Part of a small language model's weights.
Size: 11 layers, width 96, MLP 192 SwiGLU, vocabulary 512, 1.11M parameters.
Training: a variant of SOAP for these matrices, 117M tokens, 3571 steps.
Each number is 128 + 24 x the weight over its row's rms, rounded and kept within 0 to 255. Layers, rows and columns count from 0. Numbers have three digits each. The size before them is the row's rms in percent of the matrix's.

# layer 8 attention key, 96x96, rms 0.201, rows 40-80, columns 0-95
125:112063112113157188124145094122144176135146131129099143153135127109123170136121133120124112123139125097120120074127151136136114092128147127060182133104123193119128128114131122126120165103135142137118094083105143121128123159140178131130113134167135137101125154108114167144134139124149098139
149:107103109103119170135153091086132135148116160084126151115129117112121100115148133113088171113092121104166119153149134113126098173154167152140137142110154132111121139122125161137148135128109124164131170165128139124078116084112109096088112103105106133061118131122121136093134110118135082141
151:117131111144105116046116160131122099151145155156129166124117108129131143119150112130134156131103128133114078086132168122118145124176114132154126131135185159117120135109124117123121174139107130111102141147124129126145133105118166184144108109122124089153150121112135118057151110085139163151
147:174111157148135165154125145142170106114117091093122155112092098132110129136130112093144151153145127159137135071109138090131156121160151142123127097139113117129137112121135146161127119118125139128174083137111102113140096149136100099152101155066125132157164163107137134136103065110123113098
148:095153171109131162112153132108138144095135162098150160157123099128145136144140145155151143171107142105120093112135153109139108133092120094167091078152137143150132131139157117132116131097144079158160158127150123133124138127114162125195136140146147139152093137074149156122133121124163145090
153:160104109112108106103158126100133148164165095097123140145119107112129123179114152064148156163128103141114146132103154165152155175155145099120165124139128109117140093134111096160158122134104087107118113172124127141155155183139143125104106146129120145104077113145138124122119142128149162133
154:114141131134125174121089111141091165123111159161108160143110138117085120120144131114128167096178148137139129195099141136159127104189107086116103095136108107097130141125116121067142174183134135134113098151152115130122163123140109126120127142110137127103120142124160128142107156119122150107
158:150141100142129182129114161132149111082141119089116129148113117134152108128151160142084126118136134106143086137092152127124141103125178167122122134132163088143165166158156139129161118139095152096110109113108161116142170110147131142130105139124148152190127092133134165081113173127124117119
029:117139141127136164096139089147128170121151077131142117150125147103116132179136106102183161143117131134121141116115103123100141108114102127129122138130155141159126125091157122076107141138159097092143095154148075122109153151113169142122161115144158141124099155156124192100135131126116173120
028:126135164118063142053130142120165126181075074147140126141113143092139117127125131125134096141155107096140094136093108138118130137143111082110135128162145098141090107117129119135128139113100117108146111163122155115136109121130188133119110140100143109087138119134101157106155134131142162112
035:134136141164118127118129184134129084143096121153140109175137102134179079170130125144113126096161119116103136156130100119132103112128161134128130134158079145118106137132095123183126126111143142084115124120112106083164161110130160163116073149133146154102125160129144139105119149139089149116
049:129131092103113082139123139142114171124097152142124121120134123189148131097127142140112094142135124113152143141116097125133141145125157140157142136112112115097130163148115123143161098119091148162118165142138189100130118107163107125116131140090084131112150128133107045110118121122145065162
045:136126135159136120168138123141103104090145136149129146127175130131152119156139118150113126134124105163125146184128157115121134137093127129117116158099075157122119146108127132130177099121146133116168096089149083105149115152154145154081125131110168151147096122102107184158090139125106104082
058:138139130159127120153159132142107094118128134150127119139172154139114138155167107143114150097121118139148132136146168133151130120097094090125116095122104119110129141097134140101173095141132161127178091106156113145114106120125100106066125146094166198164105098119107157162092132113117111117
081:167173151142047140152134126142104166155116088106120113169116135108099069113129117147144107122095134135132084135173140160140111107094123090123139177126102130122112121109117099116137123144114162121135114156133096128112160107121118122152138150113103117165112159107114121101156131135150083136
136:064104151137169145072126102106133126076191135129149128126130143107115128162138115117135118147154133154117122127085114099094135145111125149099105133127163145135146118129155120109116152144136109077123151150103120166149086151140142139108137054147136134079125138139130120135131096116102159141
144:124161117189119162103151130107147084159126151143123148100128172112099105143156112105121153145109124135130123113159141129153144137100129098055096121127117110106139158112097172141108103154120166126150144139136131111135098119144117109129121131082157130122125102129165141158197144151099158143
135:138065145161147146125120166141102118129107117116153156084153120130162103142129139128149150160118147126094111147164136084127120114140133089148117108144142135156118142109158147131125119124065122149117150095141122135116170174159140139137131114100092169127094100165138141162132177153178113112
149:158144140100136118167134095141079092083145123122080120135157134107127129128104142088145163094139128137121140109112098076142136172134112128125141127105156131121135159072103126149139143152160101120130141166114193128115109100115121153157121139173141144161129102125138177136125145119148107091
151:132125123140137118122072098132144112098119094125110158063115145144135127129138136110182125096115113164144126136126108129144078162105146134132184065106145121141140094122133118054106130117105121165091140129115133114151100165122137137131146093118150102148111122138144157115109120143122149168
152:154128121121131116120121121147124107127164156117134134136162133163079109096097090119114124118170144102145088123141190096155107157098162104097136097144079114140137108122132124077147081127131113115096122091121116138132150120071140107164125094128115125117154120096111094122132157085124133098
143:103155112165099138147159168120133108135178116130118115119149133128126129151150134139188180137128122092108075148115112110100150127160103153114175123142143111072133123158153101083125131120142105163148144134098110097151148143114088103131149147150126165096127145130118143138134160136112162088
143:098138116136133127151226107179117119145111098153091131092084104127115098127140140149105089143098091082126124108110137130136152111149132129108119097103152097141170128108110150117151120145135116159107125093137087132132091144098103138142122105153130110109129137123107143131144141148162127174
141:155090108120112104125143175165099133133125113150155176162092158103166116164136155115140120091128097129103100098144120092155123097142170130127156154104087136144132160133122148110135132152120090138124124141141135148128153129130089140155113046098149154134131148135116128132117074120112144130
076:121133103171122138122128091106137100167136101146084108104131173215142126099121095141125177100134122132113127106136145084159124120123114138109106115117101117126105112140107130099123144097164124157147170166127091174143144107132138122143092116123149108144165135136124117129093128174122158148
084:104117169181093153120144144089084139153143144133134160132133151113160124105112134096098143153158090109163115111124141112123130143142161125091106121150176132107137147135125123128109130121136125163155144136120113184096096168127087157150098138125183139152089118107127076131130145164127130107
101:126168195157128116124146138096132120131128129132126143126162163117166139159141104144135111154161116147124140089165122105073128108138116162140116112201117138127137131129158128114163127139151094136177117159122150152111131130106079150115086145122133124122123127102170073136130146148140168124
096:127121116134113105104135154135107141116113152098117129132107133119130073135099162134151085194142118123103115153095150162073128118087115129124111106103098123093130122108135126172130125099106105095112103139158122108120131100086158109129160145133157147108111141160149172103084090108165131098
108:121184105080126180134172116118129162158161156131151115162106082117129122173132165085106100106148107085118156143131135136119107149109097129151110153114126138102118128133101073116164143121106145115136121140137134100140103138126141146122080122106108140155148159147102147122138140143094079112
092:105095118138122091079115149126155152137141139188153097130137087102145072098132096164130160145135101129153150116123146143127109122116131143128107079122100115104135064145142143137086138124163090159140108109153109163121130148137144148135144107152108107093122117106136140141144130176119102168
078:117166135087159107146111158128117136091157128163122144118160165133129120139125128071138115137136126118144165162111169119131115111084140112087125109157160132129132120131108109140106072133157109135106114136141153189121104108094127085159160131109166103145092103153114175133142116106134159111
107:118089158124093088126147074124116096146120119127145116110092090108126135124141127111129145173089094125100104107144143141166124094095111139115163097121119106136151127155157129094135133130147167106151132151113083097146128135162149148101138163119091158181140120139127113099115133132109062131
093:122115175100093087107111109143127145102110163132111124146117123147131121074174129130147123153158128142091133127128137141130098092130135170124147115142109119107102134089157143110161107098115132145056156107129110144152148134157119122139156143108108138092116118120109187119158125136062112100
110:147113106164137153106108150165156084128137133079133131156142170100095130102146084141122115156172139136067148111171149122142105155090135120164124126169146151157127099138157135096131127145118131106116083122109134111135156134126148082116146169119150104127125153177114138111116144162139108116
109:118194170121121128128117120123137195135129161128111120120109116092128159094111148129157093139116109116117123156139163098123120096132111149149113155122132127128101111117114126158130076166105115157163119140144141155126172139146124136161163156121113080121185135122122123123140092133188101102
103:142077145158139118123156121125122153106138109117112094121110092071161145098106133140120100168144151078126114122148143094141136111152115084151169104143146157138115193109144133136158113099115112105104101137127192103109105105135123155135116161135120119145113151120092155128163108103121152144
102:140127124160146150173132122160172134091191078113118129148100077079135140188147121106115144112090145142112165126100145101138119080097140111119129149138131141123107075124136114143140117133118156134151121113123107128105138144113137147117121105168175175155117135116151128149163129125108141113
106:072131132152178123101144148136143140095117137131095134106102143118135089172088121111104135149145166164152164161153117121119122107131119127134157161126139144163140155113114125154101146130109103109155129138066104139098184115132160159103148109131102120129157102151118143130099111146111185113
105:154131109144111124128109099103164090131117110119116137146091153101105189098140154151102117127099148101134135140155107163165168140122127144093114142137122191143148158105094112138139143121157098100179187104147142125080115128129136137106167095146114148161124148109111116105144148130141133144
102:123136125147116135106117114152128145089108170105131154106137126159106137131159154141087185117116128076137119085128118106147113118118157111113133116112146161132118085108149158147167097078075119135134088071143127121100108136136125091121138122103169069126134095108135118129126141116131165108
099:076118144136154137170121111088131153138143142112108162093164139126150131131116144154140155169110121147158092110151162128117123151148123126135138096123129113166120165129164140110147129124131149136180101135141138171152085136132096091098124104187141116107091097067133141116128115134154164142
# layer 8 attention query, 96x96, rms 0.189, rows 41-80, columns 0-95
136:119121125170155144124143140129112153125118119083153101129121175153124157135135128104139133154126139158160159087151129098083105098135166131100141090096132154146136147113148175128132098157135087142140180144151099094140135091119130132084157145133148112075078136119160169129137130110140120133
134:150140098116102095147160154116127171111187165153145115145138143150106134123125154118145163139145116131152100132112125134126125107177146109156155130121165160170139170117150137130142154143157189144122074174171165096158109110106158138157112118117102141130127158143107108109114139114127118116
131:140118136098079135144109097170152148084080136122172159124134123126118140113137153120138109181138113135159109099101130090116105128158180158131145097159092117143121115130136093100138149123103199111141126147106077127101139135137135147107119121104147120125131112104095123150082127109139114162
141:124138159118171074108158122127115120123132149070141124125103160156064128100161130146161127103126190154119098091113128128133137121135145114121110122113122140110110108144129133089081155115122129156121109151146101122142145118144099147150151151115150174129125107128111160155151136108142074075
149:148144141127132144096148143113131139102132107109148103147116158101165138145079121118099166088120125161148180139098145129137118127158147145144176143151160095172099106116103157119119082132143128080141147144143098106123126157070130152135132134129120113145128132089133138134119143202123090112
134:092119132143128189070111138120088156151112133119136130135116121064123105147074118164138084109125154127132126149130082099141151125118107111141116094106133107145138100118127155116116153137124153169182086116142108177135139144116129120136129103127121123154132180117133141143124118108079141093
143:145142131111167145155118129112090170102124121132176125087125110103144111112148135129095126115130151146177077164100108132145139104129147142131153173126071102148150134137138119127084126145130107084137093105134154137134129070099140130110127119161143170133123153170122134130102103088140097153
046:123169140136102102148139159087120115087121121093174155172152143102120129167110152117145127093119144138148123154132126113146134146090133121117097160152136181127134127099079141189119123137139121090144173137105141136135121099112116138137142103175125140132119132082147122171115108125159140076
056:108076103105152121117149138153087127140100161131129140070125105129137129096115101106117158109117151143113133136169133135125110077158119150110188114143083130099126124144182119100182158159139156139116112105166152123131123108166112129103119126126124103145141135168114145105137135091105108158
039:156121131130126148109125079146126104138166155113096119058119126125105117108122140116120069086119143109130126148117176105119163126169121110141115109107137101131158100151163106110120100115128138144132151115145117121126115158128141116173158152099098131137122064124081131148125085076126122097
050:096143158137129172104091122089156099137127122124135138183113162109110129145123184162138126138103123101117121100132106129149155145135140123134101107142138120149105110148149141103098148147110149140152126118151111200131112155125127136115132094144139089097107142114159091121146137147160145044
051:109128129138111116125096122119165157131119128113121130125135137127084168162145103110113133129143090126167135136071116116124154116147155117156100058105169131130149106122095136144101107130178115131094121142132122113141118106097157098115150126075114181118110122097153168128153068101124143145
061:096103124174135122110159155123120126091114175103182159135141175124121171146144104160134156132130105136102152155102089140153092134121159139166116117129104102111113132166110123122098121145135146150091143079139136157108104108125113122117106120119120142118086174159159141078151102138146137107
112:122092117164143133119186133147090139132094183131144134104120165158133147135111121123121144136129164152110124135102084130134117125125114154152109107123103103091080153145135139119131135118098154152144180063139160123128123121130126122096099128082095160160122172174098129092110120141121114126
105:114079139138091100122115115154139163125130133174098092106166112151086084134082125118100166150135142142130116134137138119105122091124113168126094097149140153112137152130166132133162104139136130114120188127149123139184149129146138109103125102081105139137086151122134106075113121140121111150
126:159118162136107137093120133110151100099127112121117122110147138112143119128109139126130137149150103132137107118102133129180108141088140116155078079090140154070163143120139143115102125183137167111159119151131110085093081103109122150113144151140121125109099116164184078119134140112099128121
141:120146138130077115096122122127132143162118078137115088103165102157105136123120158138087139149127185173135183114124145158136128062154122134099120151132120145106109141074203131116092121124120147125157137115113150140130140147145127143148133097127125122169126128139121127145120164145124110159
138:130111124159168142140144108097123099119111138162112165069151173097123121098134119104155113146124151139133135093149150088097162125116093137142143142108128087161158093067130125141139128157135133159145119115142122130142146148117146140177116142160116110116168132101125121137098182104126075147
141:145139089167124161140098136115127116126121102122160143123072169128133130158161158145148130098097126107123153130125132153160113097094130114171110123126135127112094128091131153114152122109145137166114127178173155135097184131120149113120158152113117095074163126141107146085131102134119117170
145:153139151132149097115114124151126168139154098130137141106086149117058143116097150143138111096133122127150099167179152074132081163137133118133098125117149110087103152151117132123108100114126143122104114130147129172151133167128157100116167125157114164136149083154104094120131120107154127140
140:149118079137132113134157108124146135163131120121104096126121090161132085140128082130133106088130107120125097128125090102107173136140141118170165170146150130126091106107136148096071136138091134157141149170082107151134156106120117094100177140099128105109126130147136100124114132147089112138
139:101137121121137104110197098131176128137137121147133080104103146081098106125128149123102143130115142108095119134126130141139142116149110097102122099152130107147131145112121126068152122098107068133102130107118122158092087120147140173130124145152134085129114148140148087095075107118139128162
137:130136104170093100107146102143096134107149138130181101124183138127127125173121153073166089157152108112115123127180151124128124132124083132107147122166104134156141156092109141090104148143158144117132139130103120133077105140129135110130167089148107135145105126131104159109096092134110143130
102:121131145169101113162131118100077106112117149152171091117167141108154113128125107117121104127117117144119111074173122108143118144138143100079092148126130123148118145128169137130157121138104131087158122139106119139079070123131074134112157075169123145118119160114126125120119082116133143129
105:136142142171135118147145135100117101118124144169156116130103100161099124167154157108142132151130154135143095094120150162169098091114109104098135170090124145140122155174085173108129145107131110132129093122104122125106083087137119129141137114173159118122095138130143135118141133093130128062
105:124104112123152130150124090114117119134137103148156126152123135109155139159130182115123099175083106126113110149146165147156155134120143130095141143113100128202076187120094144163103140153155100135147110122136135143125132129136097140131144073123158155109116132109150143160105135130175155134
104:151088138120107101144139087147131131115124155151118183092137095128106139092116091168118147077139121109112161135091121103116140092139136121176167118140153101152126112122159158152141157123125156117094172137122139111114149161142165146169117149108090160144149136121120156156107145108140101161
114:190133077111200102088104145155109134147183170137119144112119136114111128096117147176162114117174118182150127132117125134108138104132114144127131130127133102131131139101146130122109165128115165116115136122182126111131148141130145123082105126152127169151161089151110116141143134129146112132
106:109114123155087094110148115118168077113132129148130061067144157151112122142152119113142109131155148111115144161108139139128103104152119150159163171103120110128139128115100136104145132126146130108147178104171157152142140094099150162142142137088140147082154127149115102138111152106143152116
122:160099147101087102133127117110137121150121151135118137074142147157131148145072079168127147126134130120112123179121120096110136094116134096156095143092156153134115143119168102153145127102118152143098119127107131098127162140124105161122127162121102134094169114106122130064131134118100075135
102:169119150146118123131173131135161165129116101139121139121108138121132112098117152085109108152134091083139072130117139121144109100143089096154111163126100127107143121080136106115078177148185145128132092146163117143165145128110144134137144162096102147111144125137147101106096156162126112136
108:042149104140157125130132154134124161120108116166100118123128131082110144134119131121124117133118150141118151148169107148135092141086138110125129169156106133145096124140124148103138088150161155113138132126148156133106143129152143144137157120068113124127040107105128109110107141128130115079
107:110142155107129124160106104119119149155103137199103158147121147134165141120113133104146127122095162137140140099077150123117144162137127145087137174099120102132085100118116143139108103116109131115139132162104168154161179095120131169144119139186093152100109112123123119103139145160103126129
109:133147130116151111135124128133148099124122104096131129119104135138078162117121108146140114149135177151127151144073132149128137104138138113115132150129074110136091155144144121133159189141112143145146130150116188160080123134163077153134159110107153116124151092087112163085115101127162103132
112:118132097125093138134161148157115125150086097137112195134123092111115170108133146122138160125139127121141175136122127159154174075117132163131161141139145117143094146074132149138095101146120118113135095101115120127121116129083129120117137148121157096144102067139128114135164080140117129155
100:139149103080159137126126138079147157139121126113120147133150164067144147139161152151112091136149158161104127136077166152113127087122084102151157124108151150109142118105110102119123113095107079122133142123168110131082143128119126117110156119163152143091149118133122119164101128139083105125
108:135126088109117130152156133147155102129124110130119104116122083109166116104143134155120179129137127111153125141090114165121129134100072092104114158086110092135166153097132125113129112128092060141118129100157114153125120116117110159113092147094114138160128146081072130143128123140157143158
110:112116188145113142132121143116146154136141131117128108136133114150169090143110148116136141115152140126131147073075092165144139108150116182135137130139078139113134137160112093127108119148151111142134156122134101087089136130107164100155120116112147091108161103129155113109144140173202119136
118:102131103086140112100098128108146119098132137131126109129105085126114080131155132092140135114122137155120145098164083087129139114118172081098119157150133150111100098107127132118115131134122116140091092141139134139114194096087133136111117141150143155137160073143140150093125154168139130173
099:179139132124127127154139137146086121095118148130136116099143098153133143122126180067156130118173195101148144169142155138143088111142134127123158146103124147130146144123077154140127175122131151107102125151145103100104103128138088108160126131125168118140175126167122128109121117098097131136
# layer 8 attention value, 96x96, rms 0.279, rows 32-63, columns 0-95
133:118077119115095114092140099138127139157119103147126128129118103139116123121112132176107106122127151146172145097135121107121142121133111108103136144064121133043121090098136147103103101110135095123181118143108120135120155103196120129155136121149117135158111080080123135130104125133120139124
131:177134160156163091137112151057069120143132113098081122114097150127143121109131088144114134154159141158118122146144148118135132093127117139115117107091134123106131155127133110119141147065109081124112137116120136076143107122169137133141098117115115106120129131102084109138165115161116096120
134:112104128146108128101152150114098131101123084156136107121117143158117193105107125115128114135132130119163129114137163120147128133149093132140146141165127104175129183079145165108138124088182091108113134118139145129143147096154137101106170181093139123081139117152167124117128126100128123151
123:130160134105122134134143103123153131139106160138104120129132135129158136185076120096139118130125157126124124160075133122113104134142110192110153126143102106148111161137107128088110143111147137091108143130078125129069089103136124154134134098103105161186124097127132110125119078142171141140
127:137090108095125103122143113119101159156158132090131130131152114118163082117170105111139149108167126174171124110112095143119098125134087158124124090089113145159115157130146187147121109131117114155115135141136102159147153168149102080152094163138143137139158124135154110107133140132174122124
124:093139138172126165118110166149162117140117098101130172144147157095121115137104078127111106106137128096116125103082086134146115131136112103152150126126128162100179108106130134173159144090136125117118134141148111109129115112107118187108168145166157160116102096129089093127149148131138111127
129:121126187109147118098121089141117120146105129129103094133134101110111155102136128171091159121131133092106102114159078133095114188161126160120129089143124141102133129122131138126124126128113120133116090094128128144154179135121095131122127134087149152197126108178131116092130121100099144099
135:147113094128087142134125132099119102088129135108114100138097129127130131101125140121119091119114065125137144103075120154101090165138128118095078136153115150081129151116173145138136158102105154146106121172156135153103104155109149131139163103123095181144094158120111103142147127129149154141
126:141152151123148109113129128132111138174103102088161108106164141142145131131140120131104102123135141153121112124115135104113104111158177137111142118142137128123101161126093117146132139151134106092120157139128068095125110159155096128174154138122191116154141113065069122125154174122094118151
137:134118074094119154098160132150072096100142122117108145134124163129124120160162102142086102122171164126112099156144152114109138145098114173132140121117139121121149070161091129107080136082099120141120113137175123133095128119164154122119125153149161108148133165132128142099114147146134125127
140:131125153137103140140161132082124095137148106134094153122138125159138124141147179149112111118186153099112100132110126153138127118160136108105117108113133160157129152135132120140136087126174159168165118145133165137100165160118097193124155100119116124107127070121117137097136091122109097155
126:136105156154108116077143161117124152130115109130160121155113162139070131101149140115117148143128117137122151104148122120081105141138112112143127141109150126131179091154110133134168117141162159123064104105147144115101106102148122133176081136137110158142157106119083156103146130175117143097
131:143097153110098154111138146168165109162110118121105109148108173120123117096115125161179167110156120138185142128114119106136159141089131120146128132168175111088101130161112118154134109131163074148131133115128140147080160161143126148122142118128129139137177148148149134109165142147107128157
135:083110151141112168104128108130141168132139118102115091083136168141135145119105129124122142110096127092140112160168144127208111154133091162153115160098121156152145122107141121118108132131128156124135105161104093124145126187154082137118110125133139094145113126159075135117129141137143150101
136:107126153125113128130140148142123169127092165073134135159112122118154128131137119119123092090137164118112138127096147116109100166109105122117171138116142133116192126095105122154116164159107125127164149052122123130129117169092078131142139133104080110109138118146159151115158122091113141117
139:142122103137121100166110122133098158162153117128119127086108139093080157159103108119100115158145147106176118125159128141119142111131142153149144122124138133147126094114139137114116121122190155134168174129119151149163147102134127173117115103103120201142165172126139158142170128135154143114
138:104124100114146091101128132185124114123116101093085162140130126141134121175149144152166132117094171142157143129117168118105108125126133139120076158151085137115159129138120128151140146132138117161126136158111140118163138127132133109134119125162168136106166101194098144163184116106134098118
125:120157146124118167109135083161105111118119121143163159124137076121188151145110115108164166131174131098154156126164137104130133113119111161121095156143130144104157159127100094142181094099125141132110138137130139133162123104140147109120128159142126147113163132120097114120112114156121193164
130:147142093137145145143161128073111119140137157139150076098123134133176104124122099117141079110181151127143147130126128117101154123140117086156116140159110134166136109107148156124144090116107130154094106138087126144105112147084117183180157147116142138129134156120152145096101128123094119110
131:150094121116128119134165139135135155108104122121124144143103132149102139145117154133146105132183092155136065161161064133124104168138128103121095147100159121145173125157102138102151148109127142147132129118096087136143114135158172108096164112124141149129157092119167129112155161127159155109
130:116131099104170142125116164183115130140142157104104115049106083143115097096155139079130151159123126138144104130149133157147151159103136110120143127114079156130156139159151113159154162127142131098143137131136110129083083104131097138141162133151104149134149141169131130142094136137118147127
126:110158082075140140116128142148110119137139134114147131146113114132109116130147111195117124112093120160120113138120086120169144163136127144111120164134141113125134158098114123084087122115113153120109138091141124130129178147088165160127131158096076130112143093135110150154144097189104126100
131:179096100155146141080132092119128139093118135115138137117147104186158140101123164108151117111111130143134176115114116153185178124132089135117122123148104138138140122164110116110100131099147122097131126111127114163149132072112110136101106113145134153139095169110135102095185144119132118118
129:119182083133140108160132120135168141134139142144150122106134162155100132121126161124079184105122109143114157118151134116144092100119125153080092145136102114121139125106132073144132124117080083138127142112138119172126123137162127121136089163145091146150133146141160123071118088117120113106
138:100117119146113125116128122147138140117150148122143141130181112092114122124115154074108134109130121166105143120145134161122075123123161139137137123125154078083136154157116126122097100147146139152184090115127060075142111120119144184158153139127114112100150161170123127144149096129126118122
137:133161130131136089130156159169114127126122131091183090108113108101077145149137151129167142106142150084122127100121139129162116135135096104094129106108144139126081124135140153147110127140100129142110097156066089115112123097172148124070103126101143124099133128161132158098129138122117094127
131:128107134113094141126107132117106150125131139140126175108112194076144136105153109159138097088101143156119108125141132117156180132144139135107124110082149097157112122155116110188161117141154107109112149152115110139120122107109150092125186164156100119139154147156085110141119108113152137122
126:135088106120122080147115135149120098145128151118121136104194135138117148108109096136097120083089155111120123131100100136098182139102107086104120135176109144131136149111120088128139126145133134167127127134108126115122151112152124141090131161092135116124117135076123163099133085144176178121
131:164156129125119125133116065188144123139176126122136160118118106131113112151158129119095136112147114110110110157073159142133146160121120103168137158108139137138102168126139153173109128073139142143105078084104154138143135119155119099135147085092118119105126117127124130150132124123090153098
134:155135105139160113147127152137169148138120140117129123150147119144153087146137155127093129173147181111157131156144115105119098107117096131089122126116128131086089108110129172127135129133190113120095090118175152132172133125087132125110157116113105066119122136144118138087085117138163124123
129:104092145106133115179096129118084083161151174127134136118129122119117204074193166137150132137117142101143115133104098121131104091132132115154130147137097083112173080139121124114123120106136122080120118127117117114102128153139124150119146101110106089126115112124122127123156114109133136150
130:126121174087136110112098174118121133113198104104106152112139136095152129129097106131140147143135159121138094127112098166140101118161168137122092129078132161130151115127134131092141114146126148150132155071105092132115139107084127058117142142115131103131096124124144123118124117134088107150
# layer 8 attention output (transposed), 96x96, rms 0.281, rows 32-63, columns 0-95
134:132143120100156123124146142133167099095111159114152151141147165102115132123137096123180155160115179134117165193112158155131138119089168112151136108117117103150115130128140147173118134151176126122094141104133115128161140106174114145095133148140139116129165174128123083136137133167151127146
141:124124078086107097135134088177083160136128151097150115104134150094129111157138151154166102135076133126135114157125132141109140153092141145095098139145159129121164145150130123129108130105171124114081143182099139107140115135103105100152155118132140148151113181117147102135097124127127160140
141:123098173114102155116123118105182122172081142114110134097114117140145124141140124133144152095121126186094120110118144156123150142112145155108126110157094138121142118151132143066111138143157110145152133158124072105138143106140112083135145139076157134136120121106121146089152126168080101132
123:125132098167184117145176127149127121172095108136156152129110168123131153148100158144138119121122122161064117139127105168150135104165153113110108125119106119123087112149123108099147145138132103157141122208119164140127126141147142170107096123152134095101157119137107144103115146100112122132
131:121171118136124135146110115117144121124107132132149100109123152126100129124105134152108122141181158105123129100142132076162091113117130133132151105150117097107152112156153148087141196109119110107127161135124132099121124134131097100141153112125114124139128166086143101193220133129131129120
130:153134160139093094158129114141089126082109156152085150115092081154140133164116136154117097100141161122080109141121139107116145137140132079117125151115149113121066177118147118169150084118148125102143133119157114125127168143100157118138119159126158127078171145118125130131127120129126149118
136:131112157150189105151138149162130161110167119160134114136147132127123128130136145094119142102143120089117147100112166141113121110103098139132138111127088110150098053123150131089141152115163122120114157125135131116095127078153184085101152121140124140074121136142150122139097148139147165117
141:117175123144142128137148136112078147141103121153126133158184093148150120125111121164102162137085116125135119106137153118141111185174132097107136151128117126133127120109169150148119121144154128116123085124171130119159122065110154142128137110117090151138185166129120137114170085123128118100
134:152144109111124070178149092134126143129090137144131130117097164125144147122087125116131096149110152121153116130113094131110126099145094122160145091122169152136159087089119164136100130154139090133116181144159118130166136156088137103137129154189151133097101122090145156121135118129134128137
134:156099127130076107139098159114104142137105122084122117157136167166112125168131129109150172156117136114131121122102145084151095141089192128117145140109132153092159164123130129084153149140139100122146131124160117144130110113129141114123116129187125125154116114143108106122136102115183182142
143:083124148134152123153130126125147090130104117120102128136072108089139094133093134119181177152121112115141148099181132146095126174144130108090148156093133151118138140136136116117156131124155201078118143127129136138127095143152111118134151128154140110067141145142149151139135131150125102145
133:129145082149145174143100104138131123122167154082139113102104109109118118160153127090117165135087084121138107141119123137153149123070142117111111133140129143125112102121154113137098144051098131139155133089138112133170133111123136114114145190131138143112135148124177127116110112082124132101
136:133105118128129160131146126152069124094179145090135124118084083107108137108120122111098182163123151111123143149106138112110087121148119140123103073127128137112122137134137137140142118138145071148116067153128121121138135116147144086097125157131153085142101122149133162150161125119115104178
137:115134094103125112156108154122141139112148126169085120121084172166102121159138129124150084116091136182111130081141116095087121119104101119149153137167102127115085145139123133158166137142118129103140111130122131157156127079171140131162133131127110140134130114111150109152092179153131094147
142:157104110160148118109119120114098116117148158156108159121127134116136098107138106146115110125146118117132079124094087121144111127134104122161114130123131154134092107141113121057178129156139163131137113128123127104121152091130153156153175127150204134125128143117130112182115060105120112130
140:134171147078129125106128105116139093113120108052097133142136140104130069169112158111159125078170100128123135131091116111120171111121109124122137105080071110116111111120112131152108122106125111144128094181133127151136100137158117133132144113115116148149136132153132136154136147093147108102
144:186122138115132110124144115083112133125160148162111134108091157084117178118139155162129109118120100104127143161148154138109119146084151097135185083120128157143127154149164163092148114119102124105119109111158086127123148116096094131134122096154098151178141098140138144138136139109113112136
131:120115139156117131138136132123135116113128112109180108098149137170137112137118131130115100115064151132107156105132122151139144097139155142134149083095109157140129165119159165127114100091092141092125090114052141097106178150132164105120127127136140140145099126185134136091155130146124137151
136:127098112115129151046132138124116152141113145127132130156119103151131126146124134081146129145126125111131104104159077144210132106127125130117138125098095140094153153134123155139167140149139159103130134154142127122134110175104154126136160164093077144086128143124136118129169101130110137170
131:138166130123148067160114131123128101153145149093129117126161136156101143149176115107107205151162105148139124128132107124153129134113133114133169083146129136120137130148123091117112070095110128114146111154156167134101144114133156111167176107125128113135136147076105147123111149119101121155
133:171104135124168139158112110118166152108149115136110116177169136120095101126070125116116138123127148100099088104108079105148130146124164119152097149120164125149110125170109167152115146123139133139125079128136147140137128156083138123162153124115108099167157104143109132123120189147125115123
126:145137147126121152148139166115130102110065130163106109103126143084140102127177125127084113173111135104111119163120146111105112156129147143167145129108134126113169112083094133127173161092134158113160101174131145116082129092147152119120136151105092103154123122114114129116095121101140140106
129:109136127154167115100108131121102127134098118099119177126158125113130140157144128136112119119157120157135154091136125178109156152105146156138133131143107077069137147130148147149165170126111088136066101097138153120118149150103119109126093176170110107137139137133109102130125137136078093110
138:100093114139137106099111113130109126100138107129129136131171137141149138153129078148096122131124152123121123131132120139062129060128154158114148123139123115131156089143145097113145186094119149090140062124150135125163101145134094142101134097100130115136125105103151109100117095154166159104
135:144099191155152154121126140101109117115139130127164160150122138162080101110166107129123076151128105123152126115097101119076128144163137115080131128115160102155143126103132082132085170126135135107152151123149122162119174124117107141130150115127132100123160091114149161171130142101114125135
137:145098137114141168139165100144158123111160147110127139169126160162089121147117148137129145095160109168164126146144136147129094112133120148168165165154140158123142126106154066124199143124165122139124126124129106118112160156135117076161131143139101151151122097100122132091119145110122149110
137:153161106118121130114147152130146125168103124113116113141104095165141100139131127118088125106136104088118160127117144089119083114126184102161132113140196163134129183140109141142090137122136102168103125167107084104135137131132129150137115136119153122113129120127155137159088142187102134100
132:126142185115146121121121123094144163123084070117151141106103139126152105149071106137106125143146146087148162178100128148175104140128132153122146111136146109138119132129118088133188142137096131129123111121132133137160088076111145135148130099129147145103123153140119129101085150127082139154
137:113146118108107173138140119098143118150117039134129107143147139098116121132151090169111160113152155126160091132150122118092131134128135157130096133128105130157098149123177127099170115126166141110146175139110139118112134143082165139098145143144104133153128143130147142150092165133149094156
133:148183102135094141079109100133102133112152135142148153128124129139124111117083132132130149152105109137112141140092177146138191149107142163158146150150129118145108120100136097091133119111121152123152159139142141126106135139142105111135143107139114087093137072177143099153177127180134140112
133:108129118150130129100132145150113129106119149105106158137119168081111108133094095125078133148117146174104142155156122116124096131141134121138154138102156140160102132122133158108095141163098148130120153126108125176103080118115101089139156164117142174116140172154112186115085152120097151134
131:133126158158142101153132040142166097148145170109164121132138126121146114112156144139092129141144143122115107124166161081127134133104069144124144122138143134120117156162093153140157118135136161119100134159112100154120140091137148174153099120141101128109131155125161156137130133155108171111